Part of a small language model's weights.
Size: 9 layers, 4 heads of 64, MLP 512 squared ReLU, vocabulary 8192, 11.4M parameters.
Architecture: no biases in attention or MLP, normalized queries and keys, some layers without attention, local attention windows, exclusive self-attention, value embeddings, value residuals, hashed n-gram embeddings, capped logits.
Training: 106M tokens, 9288 steps.
Each number is 128 + 32 x the weight over its row's rms, rounded and kept within 0 to 255. Layers, rows and columns count from 0. Numbers have three digits each. The size before them is the row's rms in percent of the matrix's.

# layer 2 attention query, 256x256, rms 0.0862, rows 158-200, columns 0-63
117:134130196117071139150103088119168104131084038104130145159108111120128124092102133105148062155119139142126108201177166113145149168138125170125135073131124157117120139060149103141035109113127113
114:155155061122179138111169156134117178125153228149138120130154166139126134163170128163103165130153132100153126087113059129136063089105132121150143166158127082121140094159134137141195156138154138
083:139132107109151146067156151122088181129177134151104130121133135142104143135127139098141167129091137108112106077092122139121152074102129097122098148101127097121126079217139148101187105119158139
115:100112098185205162084166151157069130129126157174130114128141123156106126168160109165143192178194138118135144123096071142135107156114149057172141183084112090105117126161147106095173208115122121
074:126189119088130137074172130115120159211115157152132100160133170123097122112111149144108156165105144080118114098095125103118174101109142132166162141123086095137128116175193198092152137127202112
088:118098134088087068158128108141144056125152053136067168155110096069129069186112126090149066071108142195079134119124180147100145137085155143114099080146144159129133137085075119099101094101126137
093:075134082145184185090147164181113086057081184136152156150098151132146124131157200124110158157161119108137168127110101159137112147122151105182140164174101097087122140078095150096092151121111107
079:160126103118136131191156128168137097105110166109134173091137182166107108073112113068125143051085155160142157105157160123120078078147078116136136096215151147147161112103137131151075097128118096
075:153170129100091095125075143097084107155160108138076145101164192068099151063121134125182086107178112181095138168117139136119105144078106124193142118163068071148103128147119122114128163156131118
079:156128130165158121160081141115142127120101118137043176106129115132175134142127143137163102105093089184119121129112100144130131153126115124088079113137130142150085160131092022156125147146109116
086:074166121139158105083121137144078079167112105140126135148150117120147082099103157091146119132168147156128128138108152165126126175070112072174144148133103111132082150096119136075076130115125126
092:152101133127129148149103147178171150080092118110159135075101129161158118093140112132076155084104093098127152145145125116191088135164143146079108182144137165095118143145105103105112144142146109
085:133114120161081137162145143134137155115132175154095100146127120143057143134141146138123104119131153123158140075126110132111222118135153102156088122100171122108110147098105166144130156169154185
080:120130143152101147073155104112138156132120111150172117121044095153136106085139119168162131225146132108158150166105098107161129169159139171137153126095100203150166104096135072106172198102132157
080:148108073180139148156122118179160162061118154118202164103086180135111108092146129122105136125116152091155150125128102104186027072139100154094120126170164111151125101129124151181126164149120131
076:124090115077146132131114123102064139084132089131152135106172156104137125164080116094121144063117164151067087165154207149150070069104140110124172143114148136119149121129147163113149108148101123
078:093138128151120123182133112105132158101133151129135144083132139068115121080139090103123119106171100149135157150136141113159127176148134153189172100205145114146164191147097177152141127132106081
081:164149151101109091212178135109120086138180171176093129107146161074081177116128070127139103063086126196122134088129095095079201084064138115132105138143147101144103111134144154154087147137174158
072:164083155140122076142157126105117116110111131156136163112173151163128128130100151144130188061075094205063125144108118071139177145107117128096104181116133113082119167136126136119095124093171086
068:128195112120101089064092124174126159108159136103110153190092097179109056096127236114147075184180158107128096156105092119189097134136115118116111171113131091130105119157112144073147168097124139
094:097189143108125132113127147153126185137193130107147142125131098101096092087110103152080104156178105100155132112112102149124173099150109162132129141090136097139073099149154131101125102162134132
077:140088117104122103116075127141093143160163069078142131135202139110137137160098120135142146068123119111111132093140119154102100086180106110090137160071092098108063061176169133139149094151141096
086:063156094170150100073108115117128080108146111113145141118123153104133098138127186107185098140186176084125097112099124189101130118182104104201155125120119075114132083119109154108108112122057160
075:146098126103110139170159121118101029118072128207115127132131170130119153142113151140140096082149115210133122134142128088104084162111181107189094148150109122114143166092122109112110143132150126
077:127120132147152163085099129113110130206066104165086139111161091114107138145110146173195164119112137087190135144070128154069140197141103139136135139138092074154119143148132058154158136131133108
084:165129125079097184142171079139165122150113120146125117160129100125055138161133077171081090158141108094151132161165117117155143106116160125089107078082168122150095109118134127147134147118126171
073:120160133145108094079077145169104126147129119096112100130109118151137087070137149110243133143113164142135126188071121127158142130103108120112160174103089134156130084178124148113142182140109157
077:113167101086153171131182108115143094184083113154162137180156140102101171178124121139109143173118116107116145138138114098112101099116126130122146077116102116183132072107163108179106117092123102
072:138131060084117169149122133126150120092096168081142112088084193144124126092138130105048150076104163131139129100165175122117035110156109156145142105218141151128193162089129127156112103143136114
082:137124158099097147147172111155145132156116122139114111182153120117098140144126098144119106218139061113116156164134099094139207103079169119108133076098121128133062125160137144144125157106176176
081:135101094084138105118158157152059124137134113158152104118167129152166127102101170121212184066109128175117158117105115147141131082156086086111156154099114140103125035104211097139136108121156135
069:109138156074112121122165105074111127203151069125070138132167133103095115117131105164083131157139087134117140123106161142115174187072143108135131122145100113113082140164075091103110098128190110
081:112176122165169131117058120103136129159123189097125120118126153124113098081131168103097102143142163096200081122113121100144070125163088142132136178180138060143145155136125140127095076166106083
076:144128151089105075158117099074100146148223136118094114120132120120108114140127133146161113125123150135109132135073101145132174093090107137138147177109176076130085120129088150107157164153145128
091:186121123064098121115180120095199107156144140116122128102119140136168164126086104127143144113087171141098184135122150115114155100191113082108133121199073208100134133126117148137148155104117135
099:174106168142066110133133109116133110190140134130110166103132086125130076093095126187087172104132115166108118143168088080047118093164131126166150145175168150139125140094158151100052110125187061
095:060097100165147103130073128188103108103112162166147126159137107126143144140142133112151097107126150109149145104124108137101125100120127199143069131071132075172158115125131140189125087122108198
106:185094233129166141082126152083128137104107114143133140120109170105133113105163154155128147155152134186135125146182120152096122154163110133180120130079192140118141086146134170085139158088152092
103:119170166159183207095176211135108108123113162131132126088155079141155121131178172159111161159138141053139117134085101155163142134137174115139159161131105102111139069162132078076176142123161113
096:193151148080196156090133195070111113156142136118109129091122138139146156055159170135108170127120151114117073086111144155119145105166061078117153124190162085145087117157073127058132159109140086
118:129171159090168162049141183152068087139111123169113143100160089104152094111152140167131173060126061126168121112123108151168101107119136119124164149178110143125118151163117069083160118102128118
131:146134167066108105096086172128130099145118081112077158132145079117092114085118146076143146073101078165134111140107149115137168137136094171112140079159095167109142159087136116131087112145121107
126:114124121122147094125074147155143081147107094090081114153128101101102151122092164095149137094085096138122081120117164150164155137079113145119118085136073145121130170086132114142106104147084144
# layer 2 attention key, 256x256, rms 0.0864, rows 158-200, columns 0-63
123:127139159108127125115089114112155065164157085118172139119110146092146135108084153113197053075131108146122125130144183148104130128169084134117122090153152170160143148091139127113079018146142121
118:131100130131150158144157142156082187117116167142093123081118098151139113159173123139080178163101142122146121151105096097128161128104207129138138173089125098152123131164121118132204200106108134
076:130135129109138170124139135140109162104050172118090120110129113154110160156171095138129180181118182126125114082132099120077137154082184101153147132097074085138110112128139125157164221120062120
136:129151091150187131130116140125074167104120177134127103118165100153105106146198157163116164111152131060156140096082068159141110121086153112125123166111112070106144144195127092132191151134165141
072:183200114122192151131139144130123124087105151106127142124166118152160167138139115120219176123166114144130145126145136210141142115070105030127144093097115154115137131158185136121176129130091141
098:116156087090094086140085122097187130156165116098129133138126127085132116138095107141145094147098120128113149092154174115096125171217128139130134109172141137110116161071114133093096116132173125
089:169123139133161135145080110104101118142164085178153145088150100129135115151142136151131127122128146135146125131102127090141142137174118097090084127113118088180155171134134094131209082191154095
086:138136159100133107149069164099182138203119087098118131127113089123200164100149129088141089156126100171115084143165174107123107158171081159136139088105077139106170089085138159119105104158124120
080:140106115160187140099145121151110100094100148188167142143112081101137107193173122112160087143149131082123128089167191179102107133161110074081132136074151167173132223098112062144143135156146111
073:085160117116073164145138171185140134166097129154063109185105189091066125117123152136104110069143154110170116131135138143113067136169157123102084114123085071150157087070148130111107101136177102
080:155106070096220135133095111132128103109120096128147134113130080066142144141154129180181130166122109140095116090128126148098124161176100076129047147175120155144163184148129077139155089117140120
079:119126157140054162102118109145126077167154108168096171141143119121111122050128167103099109094130098164104113090115089083136138097135114135137110105196065079113063121094129141123071090186087108
079:169121074122122055195144090112152165124160106143149102141124230088049062196138080103134122097120123113096111188137094176187117149132141126042131125112158192135132175139103125152109159131103147
081:144171140149179138148085133095094167125097168112127103112127158121124139085073121132089095053117178118147113146143114142119144090047124131132115133100182119131094106170104126133090149105095161
085:166155179038125151172127135095159150169166081142129134061091088101178125115095087117115059143074154175155073130131142088134172166131147170088139088138128114144121114120144164123078122196112104
085:101090127139079137099104135127131096127133173129162126146136058141170136102177148123116147230131084130094098090148160065068095085147118198150171152128183118118142181120068095079103155103143114
079:131107141159165088114127155093121127128099137117092110115083145154113147195143153040172139160160175122119128082120132196104114047120135147126138117040132106143051100140117111172156158195113125
093:118118141166131113109207119117106099080057126124123126121117142160102108207141098122142109131175116112090141218144149172170092172147131109109165112105116171099115117100132159163162168130139182
078:087087133166154148142151140195135072181083153106105127139098135140147173150117104109141139202160133182120132109163083106136135089077136109164125101180013119136097159113102146181139170070122172
084:165161092050223142175093172114147117163187128151205136127157145017157132124115075194198136091061077146131153117131122128107175152104148052105076152170170146206159198139121085107109095095115110
085:149156127078114127123176119155146076121138133173142139111166151111082105145121134127134125125082118133087110183129120176142154164116125048104116120112169133157071124143123129120115120111149113
080:151115141161093164085219125213158094109132086131140137121174067140120130099147124100124133202133157155138112108153100118164141188104099105152145091158111059147142143138171134129117121152136112
081:174186123062155125195054176088132153111148120102129153139152121088110112137142083153176104168086141094187163092130166171113142166172084110091100137135144117181196156145125068114151095150156096
077:113095042169170147134116140076090150146157168143115144109108085086168116197166170185125072148160110123159147109126161131130093112194142116107138140115126130081142247101092078140144129106171138
076:186101125158134138150124128162143138153076156106086116163116119143136151123144163056136169098162177107155128130166108155156112080071082134132128088089111140161153129137180126123132075129129111
079:138133136118077120100140087112140154114154136161146114130116118160110090169143160131103104106117098136113135138100096143096107137094203142080151120107227134108166164145139151102124144130162173
074:182123142103155121154098183092172121119114157104176129174152116095146142067177132131125166157112129082127090102132088123117136144073094097105090127160140137130159146124095075124063101095149132
078:161171171105129129110136100108095132092139080111131168053125107181199143141119095161161104107151172135166123181138147142151156167094148104170142099101085130124187141170175175107190092122161149
073:111123143142116101105097116101144085143147087150152185128128088109221134104138153107106132141107065157145110163111159085102146122193148171116095107123150173128141104109132154108122094136089088
071:111073107175134094067186090121143117058110096149191149113155116139058124158134145137131123088187136081133144128148074182166091185091149087078140119113142161126089141138123118135177124161148188
086:133099136182151145132162134138154144115103096152112143134128084098153194138145083088129067217140152129135122126181142098178135178073088080170130129143138116121127141090120143107114139141093181
078:076128116194164121054162104178104089070060182157121150156129120159089120169137135153134136115193120110112170124153122181101092115109136108130154107098099145121075147100134133180159146157097119
081:143132136086144162139132167139143126140174109140137148122137115096218126102096094149159177099087144137128167164138147166092193155112120101113127111148080129141138116148160135118154093109112076
083:129146123142116133166175186127210085122131181146145112155156200093150093175095040092168167146108122110100132192164140181141174157105172078089139163121120176160144143153117171146128177095137124
097:135138166095097147121124119037164152109112131114115122149088133168163127111107090098112135129135118138136147221131156081126158170124122123106164111124107099126078111063128188087151119167106032
106:188133153052084094149161113035173150118113166106104120095083195114135182118121066067100063121090143145116169136166179063095143131121145115094201099153115108136107084113086184140144121182137124
093:098179084141143088144095128139174109142105143118095159172074148151116096186100175102156135091126225097119161088093069131176129132115146197124089186139116132143136133141126107149133117117164172
095:116152170087083111159116107179125138102159071097159106100166162119097109168076095128119142126021099144103080189132207091143128129113084158143101099063139134133132105120129148123119117150144130
115:062131139164095137140102084184107112111114116067143102143134122133172073147100131062150114121106124134176101067089123136139138129027150144128087189116165118157106130115115104165102121147149192
087:166058132152085060151087090122147099150142090059139164120100095172091108139099162120117151134118171187088093139133174148188181144169108221090149090134176170121139156060090157109080113174139193
120:105119109153153092164037080145148102161133083106206186081151113072115035151120148123123094128120143140153097152067115164172153114115097153155061145079181153156143107097129099112098108180085177
132:149112144130124040123073142125141070171128084060141170145154134114104111103112112132158125142136132159091103182122173156127139122166027143173119089123148184098147143128085143107074120166099145
130:108093115171139064104051100157127056179118109087114159136118113110145104094129127131146103084129137116085108127121153191133129077148015120146096135129131162098145149132068147103100102146108157
# layer 2 attention value, 256x256, rms 0.091, rows 128-191, columns 0-63
124:157098133204113155092207114073110161165138132143165086117139176138183098088075109154132142102139151137130118171167073138112085115184133149105101113148119155096085099173128112148114098131108130
114:157140098166082100085148117123112120147140102104170162158196210139124082121095037159148186103190106162140138136114093148157120125131153175101175148146160131095150093181117105122142110110159193
106:124061072110140112176115255038100160084098147139130081112155143099150184140129157136153124114109142110069139120064136082080176126116118152169118161141104151100102146136105205131141089130140134
101:075134141131148128095106052203105080115087104059116160137144117096056131145133165151129108116115125138135094126145188172160133135098118067134090130048062105182105131118147050131123140107097122
096:128171167126162151113142052177128102118126137171174162121112069148103080087131139119076107126099161130153127137160148142142152143122150100135136098099164128156136129155115097083125189155127095
109:122134141128092127175133092139152139150128150115182071056094100144185140150171076104136115173054065185148125166105133102039137146168141140162106112126108159141084091114124180152128164138139070
094:120086093126133107150088209137127144130140160161092091091172148084133189117140185148179105134111137108109113094089125101086138075111089157194102130145078121096135131146144176148136057094114130
113:135172148167174103141084149154125098090130108116108214147141097131079056125103158166068114101173192157135131106131133147147156127118124130116104149109184134125137160130134099108114158127123201
094:097097110100145113140079113159133134107105132118102084148175109132052166135166112140165124135086131131086098140088193124138176118084097120188124179097106124138127180098172130089116091161117114
106:155194168155155105168096156101177117131159113124145169106061125156113090102117116125103139147182102058145151093108098118144120143074135071088174136133126087165159124127138139158136126125152106
115:154136070172148145122176110083117137178156144162171152140084165141167104088042203144136143081141207111124123042162101143114145087175124121091067100146107162110086155158108110107117122106109131
087:154133164107148153146179127124134135134142150186124111119062143130115089149117096109095131099115135171164128147178113160116100170153181130107190105112141148145186108105149117126119231127157135
106:160179152191130114102158085128163136138136129102129189142141146168142074092083073116134157095163113151111128090159149181148097108099078096090117100118197091110096131167154086120132110127098182
097:150084191149111160172195121140142140107140173183101097148127166112158135104152064129153135131071107135188125154129124127117112116123137120140170111105093091163092091156166151155138123154110095
095:116127140165138129167136107108138159109078150131125086100078132087060172117124111077097112170093135061087106147120129162112105167146091089171131126085122103167123172094157125154112158145113011
110:142147131117168116169130140117148162144133130094140131183123157085104153151155144131101141109125159065154127175111115106184133120158108118151178168092132079131177164156165121155149158123145087
113:140128127130128101124086181126127120050168116071141171104150155126095078127156161138098114097193153148080147132139147087112153153141124124168147111111103097124132102165102171096157123123102161
084:133099068046082128100092172149155106127092121079090118151164060134123201142161138140182129117080106153097170159107141108103149112124124163132154146167149122098077168073131170104122125141142106
087:126119178149158151127148079099103121122127125121152127125051118154101048137083147121068119154147135125158151111160118162172133173160175096077114111130160157155121103132116082136117183126150147
121:108174192140086116164116092192156153138130106090134134113148084127093091154102063125114148165171118099122131115121163121192152134142144091127192140117187080149206115135196094134134135140111117
089:113117080116112120168062154098127111177172125128112118111115139173181110080138134124155111126145109138074187123065095128147123117072138108119106133179102116061103171098159133135127114155144123
087:137096186181149188136164093075109127088175138195130104126073119176151100092115163117065110156108110116132086090168143114133137137144135113109134086119103169132110087150103152073132163149083082
093:154171167119163110215119125143170150141150144146129182079075077142153094152101125131096124102096149148162140080178133128127176168151102097076150102116201101169189128126181174175102154175106139
100:140126144108154129177148109128157185134077118120101110136117134101107171151076128114115161130090128083161074108133160066120121102156083078142153104105078101130119169186169141131126126147070063
092:117139156106135180093166059106086110154139150159171102098094157139125141114152084110126112136141082175129105129174109163106063157124171102048075087158130158149151111065087109100121134110096095
109:137082155120088126139166150165114141134195170173090170107139104166182097105146110114109134121109159136156153082144156092176215114113144149155161122172091128142150099100096172102121170149135161
091:122151146060093126106113121147149136151086090049092132139176120060067160165114087124138125141171099141147091145146136115127087117114109104120086156125177093140142158153167055122123080108139156
102:129143136160175107055119155093130122072134113173158170117174156167169082094081236167142126177198135134122170147126085114141131094091134151141105140144075141118085134177106112114133083083171120
102:152144191167132083110136095129156116128157109105111204148138093162131076087118071140104125156123147144139146146141155136146150083114127093087147110122131097149154097170135128133125097161077137
091:127158093116157126089111148153123070109114124129132143122157092110149151148161121147179091113115119136123157105080114187098150108091173173104153156141168127138091132081102117117116116075174147
111:100121101091135137130078160137140101046119160137141119089094093127109168146164133117143102141109081132157117096083158119052139149078138103151139132120133154153120170103077133105137141127108080
092:160120187144087149089168088089136102139173177161079117099097134193146103081160098115074140165109060180122112131182109112111134179133149103075128088158091152149120071144072160114150148126117091
108:098115146078171172143174097203130156126048096114109156181123117064080176174093163175101094107077148119170090085186152177126100104131113106143087119085133138142086140144170119177114157136100164
129:127135196093081162079173079206117115150049107089154145116141116131134122177143128162107135170086067186156127157165124110114107156174139129127142122144138168158136066112101110135130156119177146
103:156144127124153154105173086108088130203119145163166120064086120117107127094090124131096132161142146130139139073177090131107094138140140081071106082142068156192165137116108101146125147091149089
120:109128094184165119136089133136126098130127109139108171133111089073123126116092187100122122103166197099155147099114117152154097113122135135125114125110140132127115131106156046175105147081110120
092:162110195127082133167174122138133169202177159148176080079113123172163115070120065134099123185127118101152104111112126067132162150161157146142156118126088121146195091137136173142133145131101092
118:120144130099172112184156120150162178154125118086096172164111138125150118161057088146136164115143143092138141101172132197138104131107121075046136119136169099114128159120228085166093155141116197
085:141218147125153176137125120148148128174128128127127168111030103118174084123095169131100131168173177089158154088180101114095109156191175081074089102140106101155164076101089091193121178112106147
115:129122121038111159104157074111155145097108123078100105185104136140138167159125138126150143099138090165102102196167157116109090119131104090105102122138136157118056150162127126102121169156132079
107:151098141134176130183089145082123101105127148173113093116074157123169129110163144094139102187062104076140147128079123109090123133103128067167176118107073122156106086099144164175136141131121056
110:107164145104142128071112113179153119120070078056131206141202145090134159140097112149139134141124128150201090101150119109146093077115056115158071122121152114137083150208165106098116066094132157
112:167150170089112145134104106185113107154143119157153114070083095157165115152164127095115098175087099183133147166139109102108156161192178165109159124116108151173210059100073141162136159154204107
105:134107157166164091185140205121115172104129137167097148133140149116095097085133141115088121147167158094093149154096131130205146137122132162178160168112145071099168162099163120124113120161132130
112:128157067127102131168129096081143159123165134092123108117083100104141136180096132125140173079121157151126155115106117104057121152184153123095119160126135124117152134129084089188136131115114143
089:110141064115167128147118208130156143126115121096146134168176176070132205130151158154170133099172173128104160135122087125129091096116108178148072185140161125084100204115157137161120096118137156
107:145095161090117172128137043094120101134151175133092066153054139158137138133185107101151090145060086188158104101148142145028082152122137084118108092098110172154071077101104156113138168128087082
117:120132126158109122121106122173132128129163109073122159119139096093115118149130124112146138105151181149137143107122137107143157113133167164117143152109107093166204112101093053159155115085150175
124:154128088190167105090114163076101126117135092134135176112124149077087080115089147116122135062208175108113171100129120176161126128103141119092100142104152132129177138145112073153112108094109199
094:119076080090097115096140153149119112133117156162129091133167191090136190127167110133188110109058155125124112150099115122088144090133086193189145138112138127105105123120102173103133105100130114
099:103092151071089187106158089159113113127121142111152113102153067126135223161174128153136115133085127213097089164165138132116154125172131149118057108136149179130086115062114147096111165145129118
108:139151153126140121180140158120142159131183107134149158153115120083109081127091147161070127133180172101116143152133101111200097155141164127087134149115186084155212124157182110141129140157092138
116:134189125179132114118081143168164135130100119124126170136159062174171123112126129151117156159175114087178176097070076108168121096096141130095155150171167085142156109135124103124120128100221142
110:089138139111147138147057122141155100152075139141123128124128113146092167130171156153119112130107068127114127098109130170085119158086092096134122120130146137085108140095126147152114140143162101
102:104096142051109164137167108123120149160131162161061068141104100113176189133124100094142143162063138125172106122148097127102098093120123103083104104195113164127106138105146117161108141163111096
123:071123133049134140134100103154138097120093115133073110143131100139088170159162148133152128154142079151108087120118177121110102129098125100088122144164082154122128147080135135138122139147105121
115:117133157078031121147118114133156198135130113082096112163159079101138168157137049096132171115136078148099105220123137057177131141173143148140153137155145107106161089137132160118149122140141115
122:109133132162151092138100157136140117117157129119154188128162149142133057073157122145108126099155152136085136119122129116195177140031101171173122117122166087102133144110128194068132103170148166
097:128163134127145151132172108114113111170145162160099145107090113124181151150100152151121127143131186115172137080178073143090101109176188074035116126172089133162145088108130108216124146119078151
123:102142139145127084108105086140166110099167123089111155161134167098098112160144125115140113116095083134170075125131166136110126111099074123165147130054099093132122104193118113096156079087116147
086:145137083108215151170103130093118131116095122160102106155048145157144160151077165111164177112093171040165110053108131185097110130142076048107140113132099154123094196099162093172096160171117121
099:185122152166121138099184136079113123121187142185110127137071142189184056099107070117122126143180093081147150122176120156125125124120178086078208106138139109107133098132127117136102149145081147
127:144076180211093121126171134145095122092144124131175138093161175114107074107137123124097117118111151145136121162142145113145161162171163209199138107069151107156100074163101172094125134121122150
106:124080158139110146098228091063091154161136138151137073133098166136097097134124112122106137093127136129115100156196094144131094136194164124063106111118121166111137082138092131140127157133143139
# layer 2 attention output (transposed), 256x256, rms 0.0928, rows 128-191, columns 0-63
121:097147133072156085170103181133130114077157136113117150132122105121091136178123132138121167169083108099180113145076138115101150157124169069145149132128097091122144105151086145131175194186125116
112:169160101047131109146168157170088119110170159125159127104143120128112143140107159159123158077047157096134075080102102118121108096130155080183138121126114100159071106130128123099105135131125105
098:139131145145082177130175085156170104059113200164130068129067089079091086092191150117075128138131146127208117140185107144079156116028083133087148156116105126104106081169122149086146175110096091
093:113101121148129110139114128080103133143158173173105104039092191127104140166119117131118124151138124141129166142099150096136079128168102185109074178117177105131137106110160149177117119157137188
095:111099143154156152113033124091088177168103081072099195150125187149135156123111081112193096163142121066058143157136165087137108101170083127142141108113150113148118162138143168128136108178151160
097:140139116146119163079164148113147164167118096120152188227135166151157103160144076117116131166191071101101147104145136139178133157101214189156146059142151171143143137084106132113214125103156141
092:127131130134107169092193085151183127090129168159156138145113084107138060146133157173062178133173139162166145115138063122105125142109168141109133142131087167110164077113143070166149141098117104
109:091094138177146113137098143103106135108124138123143120090083213154129172099124062077146094105094166123082112111098156133125119090113028091153132170090205082058082151179138175105095134210131125
092:117145110156103191146148131130154104150095185185134112104092176128122104078159114093101160062172170125105191110161122141160085096067080186088090228127171091090166100143171147156154117098129139
097:093135140167099116129186126071095142111145100102169148076138157149135146132090125108143137073103150194066145147146126052161129125222176071131133105146130129108100189156078183093117151148149145
098:114103143059126131174061193106134143128093126120094122147097131128092139095167076164149171125086114116168081103123141071124130109182082109195179114108137106110091089101190148121132176111168123
093:133092154059091120131101117107100162155143037076112095158157130106096185112110129105184086116102101114140126077116141087135167158123102077126156104146091155118098135104152165125116093109101133
099:116141110090165128147110175130085122119114150133187120103163144184140098132095072129135130086025128131119077107064153155127080088195139096137125143124163084103105130120114155128108132150128157
097:112136111073093141127089077175104109189142110125124151180179062087117099128094073165136089139143093138129113100082109134125119187131185103095112085175082122142100149117100113150121135140096151
101:122143140110104113128138095081098113149081104123174144160136161120142137160107143123102114158166127169115116102106135130167135113128132163060105184134104151114132108143100148158142164134114131
100:106112130099089126157174082098146118142109082119112148120108158072111154118122165105187101124138110138073117145149113136140134147107109092103176170142096152088061088093129093124114180147135096
114:138140116190088154089124075158116193122108188130103133097103104074146118117134090136115149101150130154080166173150113157098166123091071116133125148114111085109065112167120133146079154178166155
083:144151107155172165101151118165188120116141169163095131155149129115153072150172172161100082137160180151127136132163112149164113081080096153093116126098145131128121135126153062104155087104134101
083:116114154119106063157087185091107142141098055075121106085143149124080194107080096082192120126107135104156101161094166089159181158162134078114117151115131109161134138139107190144127116154094126
110:084128120176140127105150130143082127152109077096159129113140124143164139105095170119175098127125116153058142118132079146134087122100159139125051151069166083139121157169064117134098156103127160
096:136148090129141110113204181099168044135121160108192140134143115159141108127091170125069187098137157176154128084134086117155090062143164127123148091149146194138184123110166124118151116075141107
091:101084172123126132110086137115086140138131069108068172165152078091132148054111078105167105157173140107113143173120163103118144176139119130092158137100112091131089127136104168102127111161130182
096:082145171164123164088097101117120139162113055089103172167120096038121138053101067127189123123150117132107110107114089124147127151111078127155143092078143135086055149114137087080093137105131136
101:108110186133107145107132080137128124119149073142081106158126084047103110049113115119150132148171080147071115168135129130133106171094139150099125146126079133124148084106136111120098202137142147
095:166129114082151087154131175119125134142113092112096131076171098186137218212106169136192128133149114109135143122118148043105172140183125119181121073128122115179211201099102151105163083143151147
113:114108152158129153092034102160100124156141126104083158198133071097116091087132107171142063153140185106142148110124064139091106121081099104131064093091134088145081188128119098164092096090104156
090:162169063138171111137131132145148129105097149127151055002114125140165143172155178109132138078128118187051132095095108151125130132141162133133102124169143131146149128125100095149097144146155114
101:119119094150152157136116191103118113113124187122145134100038128119118103144095121098080161125076145144144110160138132100092091151169115092210141169193099127103111171160120144149156147205159100
100:090126112132169117141106139132065101150160124161110147112098086141144171073138078111166120093114106111091103115069152133145069172147132097127103145164171083105112122124125144114084124122137114
107:149099111149144129138138159109155096099132162141171130153117164202155114234136169140111147132113166128130119110124149131162111112106132149146165113168183177131132123110155120148171098136134084
106:149115144190082189097150089105097154160114129152187141181106119116167097184169093164119055155145116159137153117157147148121149119100133224105151133160145172155129120121161122122153037139100143
092:139128147092141107126095134130078131174139072123088168162172038125139129093094103146142091153149145099135145143101160110125134199169146105147098070122102091152143175095089148129099096111085170
102:123120128127092102109063116124153154106145117168128071089152163116125114119118074123124107134136128131083145143080104136135093159138102116114084129126107097052115108132147111150093147197088141
121:135141105150115082119081142144145184099191082165112076130146157153129132131094138125129100102133106112120090120082156141156098231136219122127060124170081100147187126122074161138119111170144111
104:135170135118136103140080174079128134159077095118102063088129154105076194143122125127154165144137104089160136136140119078162160132192096110157143125135090139128192154093167125096141137141126119
108:108104141127155118142202152047124115100111104115171107107125212140097151130153129142125098137079098131142105100099120122124130054158100138164183126140165132096102079141168138150115173148132103
089:103155154100085101087147151099120129144110081101105172229108109058144181046090127095145158156143132140122131144153096100107137167124209076141076127107110155132143155149063155119155109088123129
106:111141132102112127162079146130162120173105124151188108084157102113122138097093103108132108081098130135128118095118138141186112136095098102110101141119170134074090154114163105116101156146110134
084:108103135139123050131124163115151106156089091121098129127095117120124218145075095121156106122140100121104102107086123127144170204194168043174123047141124141130148134090087123102103153168174092
098:167142113138124157183120084153155135167157164154122114108127078134124112125160124146160098118168093153126131141164162177152108141085111145125160121179102120152157062085144119090152127185178111
102:100124125150075134136195128091111081140109107146164157181136124142092117139076121130115161146169124105128136145127155125141136137119185165073158124154130169129121131110112134144146137058097144
103:128123092176187133118094123144145148079162172157114090072111157206145118161120155141100133147125099151073080153086129131085094142194130114169116122127122103142172130092127093154091179199155139
107:155163119149131124112115123144116155144126093116116196210101145099155156198084132130164139147141145085147146115149139126137110200117201118176139081128123219156144180099092116161149088118141090
103:075115132110097105137160055129135106099140149085095128119126135065113145065097171098119122107117178146119103102111084137132145121095115048047093202126073131106076127169089101131099158133087115
106:171139131086116124161232135146121110114131152148142107132142131061091119147179100137160118111107087141183113116164086133128139101087125107189191101140118148110074075096142095101160161136138084
090:155140087096110172118186123131216118071111211122155100082059150143122113183170173127114132144088134141170116078139085139109143068110053103146181137150128167078084105092177094089155159134160066
106:129135128106083107122121130105130138168137112144138178165133144170149123135130056100140103124173110076109174119108179106137146209168153166121144051153173140137150142089123179134154071134099167
110:130140107140127169155161137164101138180122137152163119119136169091142141172116146183155095118123114161141133118099059184093144143110144065193104121130153135171093124115141087168110132107152093
119:127130120111152116166170164112108102112107157107166067025122163128099168133159138113158168096049129140151110113093122122104133051154054128141185189127157086102047078153190122116102160148122117
090:168122117123143155094135100141145143105150159136105134190112169173140069199163139137102136188140176098141164110160125117089101093143125175118125116126112188160149130155153079175166134092114125
098:140148093129162182100097148196161148139121164137106148143122128129156146178200141127134071155187156102135205121153102159131124108095088138221121095126163094135181148105117114127193091137111124
099:132142139122157108112144104102100122121096097092116135067138140068113218090094153081153130144128130143133168132133070087108162094139085070135099140093151156103082171160136095099108157167104087
110:103143113174128081166148149094109073109195125143139115157111195187137138105095154152120140098092133165109051131121124082161082163168158062148131102161106146131165129141063111108135133118159065
106:122092164183116107076150105086142136092128099144149138096120179149153102106103115116098092120121142169101116103118148073165135095112112215093121111164122109080175072126116161101123080131079134
108:120118147099144143109082127157152093153118071138104174136138054127097127145146144163124072155204122144137127129101097124109128185120156126157104037148108144154178156092137093141172132111097128
111:127089132184093132126153092154165182063121137184108107080136089121177139120128140123079088052177135169114175146123133111124135185076123146056074145149138100102208123103145153113089044164084134
110:147165132119124158143159071193131142144176114149115123142154071090126132085150179147155052105125088137107131149158113201111159164040164055169090122146050113174145113123049100109115170102165117
112:134134094167119143106079110110117154120140189090105146156093154167148133120123098129104176112101176116072122092111119154114096056149053075139167161124129103090114140147148144109092139149181142
089:132113140091113064127105134137131090127139073132112136131142070072114163152103102136147121132165110142190133127121122083108118212162142079156101033134125161115146155097122082131096131132103087
113:110099112145126143154167090137085186128172132182126135099119132170121090135145086134142134112110074130069118139089171157075106149143129129139193163153112094112104091111131131163090143178170176
087:073103156125141069145105126116124043122094109131157089122061132178058090109135089117141114143115151112143082123150160067143066108160109192080143155089168122115155101135157161137103151142079146
094:105120135124101079134121139138124097139153093092138145167158043141105118144094123151154149155075114140130098129096128141135132111142157079083165089106114128132093147136131097100082093100129129
116:139111125135133155103073080130093198114171118134095122183154141123098127151126109130140193155100112084119139113100123184094132192084132131092120194110108114151090128186100157175102144158148118
100:147128138062121106154115129142111145162121077084073093077142092140099201126139141107204095098115114103176146142125143090126198138145123068155179067119080087154133099120092151123141153125103124